{"n_layer": 14, "d_model": 160, "n_head": 5, "n_kv_head": 1, "head_dim": 32, "d_mlp": 640, "vocab_size": 1024, "activation": "tanh_gelu", "norm": "layernorm", "norm_place": "pre", "norm_eps": 1e-05, "positions": "learned", "qk_norm": false, "attn_scale": 0.177, "bias": "all", "tie_embeddings": true, "parallel_block": true, "extras": ["capped logits"], "init": "uniform", "init_std_qkv": 0.0627, "init_std_o": 0.0, "init_std_up": 0.0627, "init_std_down": 0.0, "optimizer": "soap_variant", "lr": 0.00407, "beta1": 0.95, "beta2": 0.98, "weight_decay": 0.11, "lr_head": 0.0149, "grad_clip": 1.0, "warmup_steps": 200, "schedule": "wsd", "decay_fraction": 0.676, "decay_shape": "linear", "final_lr_fraction": 0.0, "batch_tokens": 32768, "seq_len": 1024, "doc_mask": true, "train_tokens": 152600000, "steps": 4657, "dataset": "wikipedia_en"}
Each number is 128 + 24 x the weight over its row's rms, rounded and kept within 0 to 255. Layers, rows and columns count from 0. The size above them is the row's rms in percent of the matrix's.

# layer 10 MLP up, 640x160, rms 0.0996, rows 566-608, columns 0-79
size [106 101 104 100 105 103  98 103  98 101 107  94 102 101  99 108  97  86  93  98 108  95  98 106 101 103  92  93  98 102  98 111  98 111 103 100 105  98 101  97  86 102  97]
[[ 83 147 111 172 163 112  87  77  98 154 151  99  76 133 134 147 124 154  69 143 108 173 133  95 153 127 196 168 154 148 153 121 186 135 168 150 122  92 120 167 112 136 127 132 136 156 154 107 118 110 115 105 188  90 148 148 104 106 110 128 112 118 123 141 113  93 120 139 112 137 132 120 148 147 131 139 130 123 160 137]
 [105 103 125 120 155 146 142 133 136 121 143 151 163 135 168 124 137 145 131 144 180 170 161  91 152 119 127 137 126 104 101 133 133  97 147 101 123  99 164 148 116 109 121 137 138 129 126 116 133 120 176 138 120  94 100 149 115  90  99 161 116 129 140 148 146 147 132  97  92 174 182 117 141 145 125 128 103 139 102 153]
 [105 101 149 113 127 162 142 110 129 126 136 121 144 140 171 105 118 120 123 143 107 171 158 152 165 111 146 115 130 144 129 106 125 122 159 129  97 129 115 134 138 162 167 155 153  73 155 136 137 130 161 108 148 142 145 127  63 118 108 119 127 105 150 174 144 100 151 172 139 144  90 118 153 134 133 153 158 164 104 128]
 [134 126 130 177 129 163 113 101 141 177 136  95 115 115 115 109 187 129 150 126 130  85 112 144 105 143 116 127 150 147 139 101 129 124 186 145 140 120 147 121 123 116 138 110 159 117 177 100  86 179 145 137 142 151 168 116 155 145 148 105 107  90 119  89 112 156 141 147 136 169 109 131 106 135 145 116 143 112 164 164]
 [ 86 117 143 160 137  83 113 137 149  98 125 106 126 139 152 152 124 142 140 114 123 125  96 147 100 125 166 147 177 160 141 135 114 166 161 129 140  98 118 133 155 132  97 147 140 133 169 166 135 102 104 165  93 165 133 114 145 112 108 164 144  92 177 136 153 122 204 161 127 111 178 123 168 115 121 138 104  74 110 128]
 [110 156 141  89 137 139 155 182 105 100 136 126 115 121 114 128 102 136 169  99 119 151 137 147 113 133 163 115 146 158 128 138 185 131 125 128 114 106  78 140 154 144 151 136 135 171 149 151 178 172 147 135 134 152  77 144 137 115  99  92 109 132  82 149  96 116 140 136 124 123 102 113 139 103 135 133 134  98 142 108]
 [ 83 124 150 135 128  94 113 108 167 112 130 147 134 115 123 156 129  94 117 147  69  87 117 105 107 108 103 136 136 178 124 164 112 164 127 125 126  82 152 140 141  94 158 147 148 147 110 115 139 131 172 103  98 108 135 123 120 154 138 143 121  99 137 148  57 126 122 111 143 126 137  91 178 145 108 135 118 144 156 167]
 [109 119  70 116 119  95 119  93  91 141  95 160 148 128 135 139  90  91  99 150  79 134 134 146 111 184 149 119 125 140 125  72 153 144 137 134 117 149  89 147 137 104  94 141  70 124 106 106 143  94 145 112 128 149 111 110 107 155 145 116 111 131 128 147 156 146 123 124  88 105 127 161 144 142 127 104 122 178  99 143]
 [ 83  71  94 132 102  94 105 120 160 118 136 157 102 128 101  90 135 137 119 121 102 170 116  87 153 129 148 105 114 111  88  83 169 149 112 159  98 122  84 109 131 107 155 153 132 126 135 123 150 114 134 146 128 126 128 107 141 124 132 124 124 110 145 119 141 107 170 132 114 105 126 173 133 100 137 138 134 123  95 111]
 [141 136 115  90  97 141 171 107 134 126 111 162 131 110 154 122 140 106 160 123 129 175 134 139  82 124 127 105 113  99 122  95 126 126  99 108 163 119 125 104 125 135 108 164 123 119 173 132 113 125 141 141 181 119 113 168 120 143 118 124 180  90 152 129 122  93 128 150  90  95 147 131 173 174 145 127 116 107 134 100]
 [129 138 144 112 119 154 152 134 162 146 162 172 117 122 129  91 160 141 141 125 126 128 104 152 147 143 126 100 119 131 150 105 141 115 156 137 137 130 164 182  99 119 160 121 113 100 156 162 101 166 151 108 147 148 112 161 127 161 158  90 110 131 159 110 132 124 138 159 112 105 117 148  95 157 134  73  99 136 140  83]
 [ 88 158 173 122 116 147 112  81 150 128 148 147 137 130 190 137 159 135 137 141 153 105 138 135 119 130 103 125 164 106 122 155  83 122 158 123 114 163 120 101  97 107 132 132 143 116 124 154  99 128 128 120 142 139 148 108 148 122 159 130 138 115 154 128 107 136 120 149 146 141 139 126 171 138 127 134 116 132 114 114]
 [110 161 143  87 117 118 139 119 156 131 112 129 117 133 122 125  99 137 188 173 177 163 152 127 155 155 114 124 150 127  69 158 161 189 133 143 121  96  98 151 127 113 182  91 149 110 149 145 118 145 151 133 128 112 118 136 159 140 106 133 119 139 142 147 127 128 100 157 109  94 162 152 169 110  97 138  99 140 128 161]
 [158 165 144  90 110 128 139 133 151 173 130 160 135 117 139 120 109 106 148 121 146 162  73 115 127 170  92 131 161 172 112 137 103 129 152 101 149 131  71 135 160 139 147 132 163 119 105 112 115 148 153 162 135 120 131 117 109 141 107 156  79 109 139 108 124  83 179 102 149 121 130 120 150 138 124 114 124 107 174 148]
 [140  97 117 131 120 148 134 117 120 160 135 126 172  95 130 161  89 145 119 116 145 135  74 159 129 134 125 151 112 106 119 100 150 144 127 106 137 185 120 160 107 134  82  92 153 149 133 104 157 125 101 128 123 145 135 101 116 151 193 127 121 155 135 128 183 166 168 109 118 137 146 121 141 186 150 116 141 135 122 125]
 [117  97 130 110 106 121 128 116 117 110 121 130 146 103 157 166 142 137 141 124 122 122 131 149  92 129 132 118 147 127 135 124 145 138 173 119 117 163 136 105 160 158 191 138  87  96 169 122 138 121 152 167 144 152 110 109 169 101 186 105  84 150 116 180  97 113 140 141 108 124 109 110  99 194 114  74 109 103 124 163]
 [127 171  95 111 163 156  91  98 155 113  96 127 150  69  97 110 100  97  96  94 106 142  97 120  87  93  91 168 169 121 152 155 160 157 144 114 136 134 111 144 156 108 136 113 133 152 109 155 128 146  88 174 126 118 108 156 114 142 129 152 144 114 101 159 113  93 128 119 135  92 127 182 116 130  59 151 106 132 156 143]
 [127 125 152 126 158 151 154  84 167 132 128 133 180 140 171  78 147 112 140 108 127 125 106 108 126 146 129  93 130 124 120 150 159 158 182  93 115 136 112 139 119 112 114 107  74 105 106 176 166 111 187 100 135 120 122 164  69 116 108 122 145 127 163 129 168 110 143 137 187 155 135 128 121 104 131 170 165 124  86 128]
 [168 126 140 103 117 108  70 112 117 119 112 140 171 140 117  61 134 102 157 139 109  78 160 102  86 147 122 138 101 124 111 115 109 136 169 128 134  99 144 140 101 130 158 117 138 106 126 145 122 142 123 153 150 176 120 107 100 118 113 101 141 123 133  74 147 181 113 167 110 133 139 145 137  92 128 104 143 137 136 153]
 [132 112  89 133 175 139  97 127 130 118 136 165 144 145 114 154 150 169 123 143 136 143  99 144 135 121 148 186 160 109 146 122 104 183 148 117 122 142 151 101 163 134 135  94 182 138 133  98 109 118 107 132 106 119 120  96 102 149 125  91  67 165  96 135 115  97 130 117 117 101 126 141 181 152 119 108 110 128 105 177]
 [ 89 105 135 100 104 145 150 110 118 150 142 156 169 151 168 169 134 173 136 132 117 116  81 117 104 140 121 123  99 154 128 131 154 142 111 123 125 125 111 101 121 134  97 129 109 163 139 151  98 171 130 162 122 137 131 110 108 125 135  90 158 156 129 140 125  87 100 151 147  92 129  99 149 133 113 102  99 169  93  82]
 [106 105 160 127 131 121 103  83 117 125 134  94 131 144 154 126 119 137 141 128  97 118 154 110  95 116 121  99  85 105 102 139 120 119 147 113 103 129 118 113 112 127 120 133 132 147 122 125 108 178  91 140 148 146 106 146 116  93 137 103 124 199 147 128 152 109 130 101 127 106 134 155  75 136 129 144 106  86  82  87]
 [125 136 159 145  97 134 126 143 177 105  99 115 127 145 131 118  99 118  96  96 150 176 115  98 116 152 101 109 132 147 124 131 146 186 167 148 118 143 140 114 119 132 114 132 119 182 134 149 126 128 131  93 117 141  99 127 133 124 119  96 166 150 153  89 180 175 111 191 133 158 141 177 130 152 150 159 149 113 160 116]
 [128 165 102 107 126  97 110 123  97 156 134 110 137  81 112 124 185 125 143 134  98 131 104 125 116 117 103 138 106 131 115 170 164 165 127 113 148 160 131 132  97 147 107 136 105 117 139 118  81 162  95 164  81  86 128 130 137 126 124 116 111 134 105 146 115 147 109 152 131 128 124 163 108 124 116 141 140 132 135  66]
 [123 160 102 113 145 130 145 117 117 136 119 108  91 141 140 162 134  84 188 156 130 110 160 111 134 147 137 127 149 123 127 133 136 112 130 116 117 147 152 127 148 156 131 161 134 158  68 112 179 152  92 162 138  93 133 158 136 117 107 158 136 102 133 138 116 151  79 144 158 163 156 162 124 128  93 139 130 106 156 115]
 [132 161 104 146 150 118  96 127 121 150  88 103 144  92 140 118 124  97 157 117 124 126 149  75 140 141 124 130 135 148 128 116  93 111 140 136 140 139 115 118 116 139 147  94 141 134 175 123  94 132  53 141 167 126 131 173 124 117  80 149 166  99 101 137 116 133 113 140 134  77 139 163 126 129 139 148 137 107 152  96]
 [112 137  96 117  86 105  79 142 131 129 174  65 114  96 153 100 145 105 123 103 140 147 167 101 127 170 109 129 143 128 183 142 123 146 163 100  96 126 142 150 117 108 150 139 114 109 138 147  98 122 125 139 137 107 128 155 132 147 135 118 131 170  99 125 161 133 157 132 136 111 183 141 140 134  95 105 147 146 167 133]
 [148 128 138 122 117 119 144 147 103 108 110 116 111 129 145 124 120 149 149 152 113 125 131 149  92 145 123 103 121 112 130 150 143 129 119 207  99 120 171 129 135 128 163 125 119 115  94 115 142 118 139 136 108 129 116 127 131 144 131 133 128  78 167 154 177 115  87 109 109 150 172 145 155  42 140 131 129 105 138 136]
 [127 117 139 166 139 170 128 164 135 100 170 107 110 145 109 114 142 125 125 126 114 136 152 123 106 145 104  95 177 113 166 130  94 124 112 127 136 143 131 146 107 130 186 127 178 134 163 119 120 165 150  90 124  95  99 180  96  90 120 150 140 112 115 103 128 159  82  82 126 143 120 149 140 139 130 161 148 119 134 126]
 [151  81 136 115  63 136 173 133 134  92 125 115 136 113 127 112 164 109 141 178 173 159 110  95 120 115 131 168 165 124 118 160 141 128  93 143 159 131 142 119 151 110 129 133 117  96 161 115 156  89 146  86  82 141 143 172 112 142 130 144 127 129 107 139 146  83 140 153 132 118 150 133 109 126 142 170 117 141  83 120]
 [152  96 128 126 111  99  96 143 164 139 144 161 141 138 163 170 134 113 175 129 104 168 153 114 131 129 128 130 135 134 150 111 117 190 180 134 130 180 161 100 123 114 170 130 150 146 128 112 127 171 132 136 129 129 152 125 130 160 153 146 104 154 114 122 152 119 137 113 152 144 151  92 134 161 147 130 129 163  85 162]
 [ 77 110 117 113 126 114 153 135 153 111 139 148 125 100 110 120  86 145 120 157 104 103 149 137 132 159 157 147 111 118 144  94 187 128  57 139 131 122 102 122 108 139 128 119 130 152 130  90 145 134 156 161  91  99 150 121 160 119 141  78 126 148 116 174  96 170  91 110 106 106 165 105 128 105 133 142 129 121  81 108]
 [132  99 131 139 112 101 140 116 154 108 180 153  73 140 108 116 172 141 134 142 122 132 139 131 134 143 116  80 148 120 139 151 159 134 145 114  85 145 159 124 118 126 155  95 121 128 126 122  96 113 136 129 151 123 111 115 115 108 153 115 123 119 156 107 134 104  86 120 167 131 157 114  89  87 127 137 167  92 134 122]
 [120 158 132 128 153 131 146 122 130 170 141 163 127  83 133 103  90 125 138 139 152 184 127 154  88 151 123 155 118 129 143 146 114  85 171 115 127 153 124 149 175 153 128 115 104 130 127 157 126  97 100 163 127  95 130 127  84 152  91 131 104 140 129 144 140 113 158 145 150 111 110  88  79 134 126 121 134 108  83  98]
 [125 159 117 111 136 111 128  96 144 138 109 114 153  85 124 161  84 129 122 134 109 127 125 133 100  99  91 143 120 161 139 159 131 124 124 105  86 158 138  94 134 146 159 128 138 139 113 130 117 152  96 141 130 150 129 148 159 139 163 172 110 162 180 101 103 170 142 164 122 139 128 100 124 154 132 134  88 112 158 127]
 [ 99 160 133  88 114 140 136  97 123 115 149 120  96 116 152 132 154 135 109 151 127  52 126 135 134  87 117 146 121 174 117 108 124 133 175  86 135 138 113 136 106  92  92 147 135 125  96 116 164 149 131 139 129 133 156 177 120 122 158 147 125 157 148 137 120 129 146 114  67 115 114 142 125  96 153 145 148 128 134 116]
 [150 106 130 103 123 169 137 144 130 135 140 140 126 144 158 145  93 120 167 138 165 132 130 147 118 130 122 178 131  76 104 146 160 149 140 165 128 134 190 138  67 116 120 121 165 103 104 104 149 136 150 117 111 139 138 141 156 181 145 116 107 103 124 136 121 128 140 126 144  90 145  97 109 144 136  99 111 118 116 145]
 [160 137 169 106 190 151  79 157 150 107 151 103 143 145 143 149 123 129 133 135 123 145 132 134 111 136 159 152 101 145  92 135 140 139 116 118 130 141 154 160 146 130  97 163 140 107 165  71 124 142 123 152 137 142 137 134  87 121 153 124 122 142 139 160 147 103 111 150 190 148 138 167 145 147 149 134 132 110 155  84]
 [145 106 126 118 113 109 162 133 116 125 121 108 116 108 164 111  91 154 160 126 160 123 130 136 121 153 120  82 150 106 139 123 172 123 130 128 117  97  90 122 111  80 172 115 142 162 144 173 105 106 154 130 117 158 153  97 162 132 127 111 109  89 135 111  79 156 115 153 119 153 152 121 100 188 105 114 125  87 133 138]
 [121 112 109 109 134 110 163 137 166 147 141 189 140  97 120 135 122 173 114 166 111 150 150 123 130 112 149 135 129 123 179 127 121 119 179 141 138 143 119 142 120 134  90 136 120 112 118 108 149 158 129 103 106 110 161 103 114  83 129 109 142 135 117 134 126 149 185  92 163  89  93 170 107 130 148 103 169 135 131 135]
 [ 98 149 138 151 101 123 136 122 132 130  88 143 112 159 124 143 128 123 145 104 127 157 112 122 148 152 150 126 124 186 134 114 100 194 204 107 155 142 134 150 116 153 182 127 142 135 122 131 119 154 136 107 128 160 107 134 114 159 108 120 178 155 134 129 140 138 103  84 131 138  91  97 104  93  84 149  93 116 175 134]
 [128 115 132  98 137 118 137 165 156  97 137 150 114 128 136 153 142 120  96 166 112 114 153 170 144 151  82 121 129 100 139 131 162 143 173 157 115 123 119 110 129 139 155 147 155 114 109 156 113 114  95 162 176 157 145  68  96  71 100 158 131 112 126 130  76 156 190 128 100  94 114 130 157 115 150 137 149 146 132 134]
 [ 91 150 106 119 165 152 154 135 116 151 149 159 140 110  94 137 169 128 129 169 169 160 122 127 116 117 139 148 132 125 167 122 139 119 150 107 126 163 127 111 158 115 123 165 164 156 158 124 136 103 120 150 149 126 155 141 146 136 105 116 118 119 118 127 133 111 121 144 176  98 172 119 153 193 121 118 181 134 153 128]]
# layer 10 MLP down (transposed), 640x160, rms 0.103, rows 566-607, columns 0-79
size [ 97  96  87  99  93 103  96 103  93  99  96  86 105  95 105  96  99  90 102  98 102  98  85 109 107 104  87  99 108  93 102 125  97 113 104 102 108  95 111  97  87  94]
[[171 105 122 171  86 115 138 132 151 132 119 120 123 149 110 139 152 123 132 126 144 106 151 139 143 134 150 147 124 134 164 139 188 116 113 117 132 176 109 108 182 127 125 111 119 125 123 160 112 103 183 146 120 149 125 126 101 116 124 133 105 134 143  90 162  99 126 148 119 186 135 138 163 136 159 108  62 112 126 129]
 [133  86 114 119 125 112  91 127 123 157 128  98 120 138 124 127 131 138 135 152 125 102 113 144 115 130  60 124  97 113 164 100 147 136 148 160 126 139 123 146 123 129 124 142 133 162 131 144 151 138 105 156 124 177 154  72 114 141 128  86 163 145 139  90 120 162 136 160  99  92 137 172  87 129 122 134 106 141 146 146]
 [138  64 106 131 141 106 141 151 132  95 130 146 168 104 122 118 125 147 144 117 176 118 107 118 116 115 132 162 162 152 130 102 154 116 107 132 121 129 152  96 143 136 117 102 111 119  93  99 114 159 121 130 122 206 106 120 122 170 142 117 111 135 125 141 112 111 113 150 106 100 147 142  97 160  83 107 126 105 158  88]
 [127 145 116  77 145  91 126 144 129 127 197 146 117 150 117 170 129 156 135 105  97 168  76 104 135 119 153 159 126 110 134 127 112 126  77  95 116 160 129 135 122 140  97  83 139 161 168 149 129 162 134 143 128 156 114 128 121 120 139 149 119 141 140 129 109 139 160 148 139 156 136 125 170 127 119 123 121 137 133 104]
 [133 122 140  94 128 150 156 142 105 165 177 127 164 120 145  92 115 113 141 142 146  89 178  79 169 120 130 150 102 163 158 133 117 121  95 152 149 135 110 119 104 135 140 115 105 148 110 108 126 170 152 153 151 124 130 143 158 127 111 109 135 115 117 114 134 163  65 126 128 153 128 168 107 164 133 144 164 143 172 131]
 [118 104 101 101  95 151 159 179  99 114 122 122 101 118 148  93 113 160 141 108 103 113 120 145 172 118 123 173 136 114 138 105 132  94 113 142 133 139 121 102 147 138 114  74 146 144 141 157 133 120 112 147 134 126 142 165 113 107 170  83 135 136 109 160 105 138 183 135  75 166 178 122 138 142 132 127 154 156  87 131]
 [111 124 124 100 152 144 120 138 107 122 126 133 139 129 113 146 120 132 141 108 137 102 132 141 141 171 153 129 137 116 132 125 123  56 145 134 135 108 127  98  77 129 116 130 138 144 140 151 122 123 105 163 161 160 159 154 123 167 197 124 145 112 109  97 148 147 122  83 128 103 100 125 113 146 139 122 138 152  94  99]
 [163 124 134 130 139 145  96 147  96 139 105 154 151 106 124 114 103 105 126  79 161 125  99 128 140 130  99 108  96 131 124 137 122 151 123 179 144  59 117 133 120 146 144 140 130 130 127 164 102  87 141 164 120 133 147 136 102 174 142 123 127 111 141 160 120 103 126 136 133 156 120 151 171  86 127 122 152 117 211  99]
 [128 118 174 104 148 151  80 153 123 125 155 138 192 131 115  98 132 109 151  90 145 116  96  75 133 101 117  99  81 120 156 163 131 113 116  97 125 104 161 123 141 143 106 111 133 116 141 121 130 114  71 129 138  95 142  90 135 108 116 131 115 109 139 110 113 146 101 118 135 141 154 107 101 117 122 122 134 152 136 146]
 [136 128 139 162 109 107 159 147 113 141 156 177 119 140 111 121 116 112 143 104 127 113 170 158 170 132 116 154 132 151 176 117 126 110 186  93 137 117 138 148 177 132 114 145 129 141 120 150 136 166 159 110 132 129 146 148 109 143 122 147 126 137 108 108 169 138 116 141 101 129  87 141  94 119 124 106 142 136 162  83]
 [ 90 110 126 180  99 149 167 128 125 125 172 109 120 122 143 126 113 140 114 124 152 121 134 129 103 110 156 151 152 158 127 100  72 134 110 133 163 112 121 160 139  86 130  98 161 127 129 130 130  83 135 170 164 124 125  99 105 136 153 121 168 114 137 115  83 162 130 112 154 134 119 170 122  99 137 139 143 158 137 141]
 [160 128 130 151 120 120  98 158 111 110 128 145 141  80 137 116 130 132 100 100 123 104 110 115 132  97  95 173 125 121 125 112 173 143 109 134 158 102 151 152  51 103 109 112  93 135 126 131 107 136 108 132 137  99 112 132 126 145 120 183 164 133 108 101 123 140 158 118  99 119 116 149 129 114 119 152 141 127 111 176]
 [173 107 152 130 104 150 136 135 109 120 169 147  75 123 140  96 104 125 116 145 149 136 146 138  56 130 134 142 114 114 170  86 105 131 126 150 101 182 136 148  88 119 126 146  98 105 161 117 169 141 171 172 118 107 134 152 106 108 115 133  92 133 160 131  96  98 115 128 155 105 145 141 124 144 130  92  84 140 157 113]
 [138 174 142 155 121 135 109 140 145 137 110 102 160 141 143 125 133 104  99 132 152 125 101 143 173 119 103  96 166 119 121  98 142 109 135  93 138 128 181  86 128 136  76 125 108 156 115 109 120 100 131 144 133 143 138 140 142 184 106 104 126 114  96 128 129 126 108 150 104 123 121 135 106 134 144 151 157 127 136 217]
 [153 190 129 148 119 159 141  79 117 124 165 131 129 137  95 142  91 159  97  93 119 124  90 153 105 124 102 167 110 167 145 109 113 112 125 100 146 117 105 135 149 114 104 130 124 123 114 114  76 112 110 121  96 142 159 101 147 122 137 142  71 121 144 116 127  97 133 137 121 174 119 160 117 167 113 113 124 161 160 121]
 [126  96 125 169 103 133 170 148 132 143 131 157 135 114  71 150 142 117  84 120 182 134 131 138 100 117 131 150 133 126 147 142 147 107 102 116 102 146 122 188  88 104 135  77  83 160 164 107 126  99 127 138 158 149 131 162 150 140 109 105 133 124 128 131 157 120 112 169 153 134 112 157 127 181 136 115 143 145 112 165]
 [119 149 114 119  88 139 122 116  84 168 148 181  79 142 138 139 118 110 109 141 104  97  94 120 132  64 133  94 123 117 118 125 120  82 147 151 109 137 143 140 131 117 115 154  72 128 109 113 181  86 121 161 162 156 121 146 167 111 139 134 180 113 115 117 141 198 103 125 146 142 139 124 117 135 127 118 103 140 163 162]
 [119 145 161 126 161 153 179 124  84 111 127 111 159 121 105 108  97 120 135 124 125 126 136 171 144 101 130 123 129 110 100 119 160 162 129 160 146 138 142 134  96 139 135 102  69 139 144 140 146 111  92 132  95 148 119 194 137 122 101 115 110 124 125 138 116 164 148 118 118 119 124 142  96 140 122 106 171 127  89 110]
 [163 136 112 139 152  96 104 147 131  93 178 142 148 154  92 104 138 129 145 144  99 107 135 146 131  81 153 126 132 129 153 100 159 130 100 100  95 119 109 120 114 167 146  75 126 126  99 169 116 176 147 139 146  82 163 157 133 115 114 112 111 179 124 122  89 155 131 143 134 131 125  94  94 121 132 114 135 101 125  83]
 [112 160 132 125 136 150 148 128 124 158 116 133 101  93 105 115 177 121 168 136 153 129 160 138 120 148 138  93 146 149 110 121 165 146 120 132 106  55 120 132 150 136 120 128 134 122  98 138  99 156  95 108 134 148 158 183 117  92 103  99 141 126 105 139  97 143 151  99 127 120 121 107 148  76 158 117 122 150 144  81]
 [127 163 171 173 155 118 132 130  81 129  95 119 153 100 105 163 151  90  82 116 112 133 153 146 119 124 134 145 132 121 130 122 131  88 121 149 122 142 106 160 150 132 125 108 155 112 104 113 170  89 120  92 134 153 116  61 149  95 121 149  84 143 130 134 121 126 136 134 109 113 107 117 113 128 153 160 116 110 141 182]
 [105 125  99 100 113 165 130 109 127 117 143 158 139 160 117 153 130  97 129 172 146 162 118 121 134 148 144 111  88 133 136 136 137 130 160 121  64 141 118 145 156 109 105  99 175 151 191 108 103 162 179 138 130 140 137 125 181 167 158 131 114 107 169 143 114 145 157 153 118 127 131  90 133  91 140 105 111 156 106 108]
 [115 143 122 137 117 132  99 168  88 101 121 125 154 111 144 166 146 113 173 118 103 101 114 139 149 150  89 137 145 137 138 145 123  96 104 159 142 125 160 137 105 109  98 135 109 120 151 153 139  94 152 141 127 158 158 108  94 129 100 168  98  92  85 109 110  95 128 126 135 124 132 142 144 122 117 108 141 132 140 121]
 [123 111 136 115 150 156 138 100 177  87 154 168 137 127 135 139  95 153 126 117 167  95 138 123 134 149 152 154 120 139 120 137 148  92  86 154  96  90 167 160 164 124 133 153 156 136 135 116 130 147 110 119 124 154 138 135 125  92 121 112  83 133  88 105 126 186 114 147 112 130 113 132 137 112 154 151 137 175 136 150]
 [136 142 118 119 145 161 115 135  80 112 124 112  92 141 125 108 129 145 179 141 106  95 124 136 142 126 138 133 149  98 118 135 151 119 102 145 146 117 114 159 116 132 178 160 149 121 129 105 149 116  84 157 111 129 175  96 145 158 173 138  98 126 135 118 141 166 103 134 138 153 147 119 121 163 169 112  99 117 166 137]
 [108 143 157 139 154 137 163 115 130 121 116 163 209 157 102 110 105 118 132 131  90 131  90 123 118 136 129 129 122 150 170 115 162 137 120  98 130 155 169  78 117 146 122 142 139 124  92 124 152 148 146 157  77 130 152 124 137  86 160 124  98 175 161 124 106 106  98 117 154 117  76 137  97  89 122 122 157 110 100 117]
 [121 146 168  88 162 123 179  73 109 161 149 148 158 148 154 144 123 140 154  98 108 111 172 113 124 117 150 115 148 128 141 197 144 139 115 105 141 134 173  78 112 111 114 144 125 142  94 122 134 137 127 125 116 123 156 112 106 139 147  93 108 108 174 156 127 108 136 156 100 131  90 158  94  93 107 115 111 131 116 144]
 [ 90 114 116 135 133 121 137 120  96 133 147 132 157 130  74 115 143 136 146 117  90 155 102 134 128  76 109 137 144 123  85  83 147 145  90 126 108 111 145  73 152 131 151 118 152 135 117  95 184 142  96 144 125 141 121 124 121 132 100 116 148 160 124 163 127  97 162 153 113 198 154 137  89 123 115 142  84 173 141 147]
 [116 120 100 117  92 121 131 126 141 112 133 156 179 150 141 126 124 110 148 116 161 141 131 119 112 141  96 163 111 107 146 108  98 139  96 119 109 157  65 113 104 155 168 107 117 152  81  93 123 132 146 154 189 122 169 112 139 143 104 142  88 119  93  96 122 147 136 101 144 131 114 121 135 121 113  98  92 127 114  94]
 [165 166 138 122 162 105 129 103 117 139 144 150 163 118 115 137 164 149 134 138 105 131 128 204 121 169 115 158 151 120 152 144 148 145 128  77 102 102 129 115 140 137 132 124 117 140 120 145 134 174  88  96 110 101 124 135 137 130 112 139 119 118  89  82 122 183 146  98 158 110 132  93 108 118 111 127 150 136 193 116]
 [153 158 116 112  83 112 124 133 148 106 148 172  99 109 153 145 157 149 117 147  75 113  90 153 142 159 141  85 116 117 159  84 120 160 107 147 143 142 100 118  88 146 158 121 136 133 100 129 145 163 116 158 118  93 149  91 134 132 153 118 148 130 140 129 119 141 151 137 111 127 128 100 172 131 121 123 143 153 117 144]
 [ 92 131 135 157 123  94 128 147  92 147  82  90 132  97  83 134 112 110 149 137 100 101 167  88 152 138 142  77 134 151 151  96 151 122 112 136 145 103 104 165 118 116 102 122 110 127 143 142  96 122 141 142 133 155  96  98 151 149 120 155 165 124  95 144 164 178 139 136  90 107 101 160 124 147  99 106 124 168 129 137]
 [154 202 148 108 145 130 121 108 124 124  76  85 119 133 136  79  92  77 156 161 107 132 126 128 133 123 128 157 138 107 131 115 186 140 156 135 156  95  78 117 145 139 100 129 111 139 120 124 130 131 131 138 174  92 123 137 152 107 152 127 145 160 109 136 138 127 162 140  79 194 134 126 185 124 108 107 176 123 113 127]
 [132 123 113 137 134 120 108 132  81 105  87  76  95 123 108 121 154  90 128 137 170 145 109 118 170 133  99 114 111 114 132 159 106 128 128 166  88 117 142 125 167 137  93 139 141 108 119 118  94 102 125 140 165 148 104 126 185 167 144 133 128 111 142 126 138 119 135 146 149 139 109 145 110 134  96  95 155 130 125 174]
 [123 131 142 161 112 126 119 132  83 156 156 140 164 142 148 145 176 132  97 133 102 130 109 113 169 160 118 126 100 142 192 117 128 143 112 124 146 131 115 162 120 140 105 103 128 131 126  91 125 155 164 131  95 115 146 107 123 151 128 153 176 100 147 125 137 125 115 115 147 183 133 155 121 131  72 156 148 115 134 149]
 [105  74 138 149 129  91 141 108 119 153 120  73  95 128 113 188 151 145 103 110 108 106 121 116  76 158 127 145 148 130 116 160 136 117 124 137 112 145 125  95 123 165 109 127 138 104 146 144 108 130 120 129 147 161 150 136 133 118 137 108 113 133 127 139 164 111 121 153 131 138 143 121 107 119 157 141 111 126 105 132]
 [131  99 116  80 155 117 143 128 106 114 103 127 102 148 101 152 148 100 132 116 142 142 175 145 117 107 138 110 116 132 198 121 124 165 149 104  99 158 169  97 104 124 145 144 141 130 144 133  94 121 125 138 151 121 140  83 124 155 148 130 144 142  81  94  88 110  92  89 102  98 111 124 104 145 122 108 130  94 169 147]
 [153 121 136 124 159 127  72 120 165 127 111 131 111 127 133 140 103 137 174 161 160 191 128 113 107 129 125 127 162 156 119 119 108 122 153 112 160 136 111 129 113 142 127 159  89 140 135 126 142 118  87  78 118 119 145 144 104 143 156 138 117 113 117 106 156 134  97  83  73 102 113 158 114 118 139 135 107 132 133 147]
 [ 90 137 106 104 136  95 167  99  92 161  94 134 130 107 134 133 124 137 176 147 163 128 124 131 120  95 167 119 116 161  99 139 158 118 176 108 160 120 103 130 124 176 148 102 133 117 144 127 167  89 133 152  96 115 151 185  84 109  99 114  52 170 114 145 151 169 131 126  95 146 157 109 117 125  95 115  82 145 114 129]
 [130 113 133 113 158 136 150 136 137 106 136 102 125 131 177 124 133  79 140 124 114 123 110 131 126 151  78 132  85 126 133 104 137 105 118 118 128  84 108 106 111  97 107 185 101 165 111 150 119  90 162 132 126 126 166  51 101 143 122  96 126 114 138 107 120 147 134 136 112 150  93  90  93 124 151  95 165 139  94 159]
 [161 123  99 114 120 139 157 152 100 135 127 112 111 141 111 111 187 122 129 166 146 126 126 172 105 133 129 101 140 121 163 111  65 130 110 119 133 145 112 148 135  92 143  89 128 115 109 132 166 111 129 138 111 146 112 130 129 124 154 155 128 142 118  89 124 137 140 148 106 140 146 142 113 122 173 146  98 124 109 195]
 [131 139 137 181  86 122 132  72 113  93 143 133  99 150 119  80 146 147 127 102 126 156 110 117 144 146 142 147 126 165  80 138 113 133 111 134 119  81  86 137 118 134 156 160 134 127 152 135 144 120 167 130 157 129 145 102 170 170 144 122 122 128 108 115 152 114 113 151 126 122 142 118 151 103 113 127 154 154 116 161]]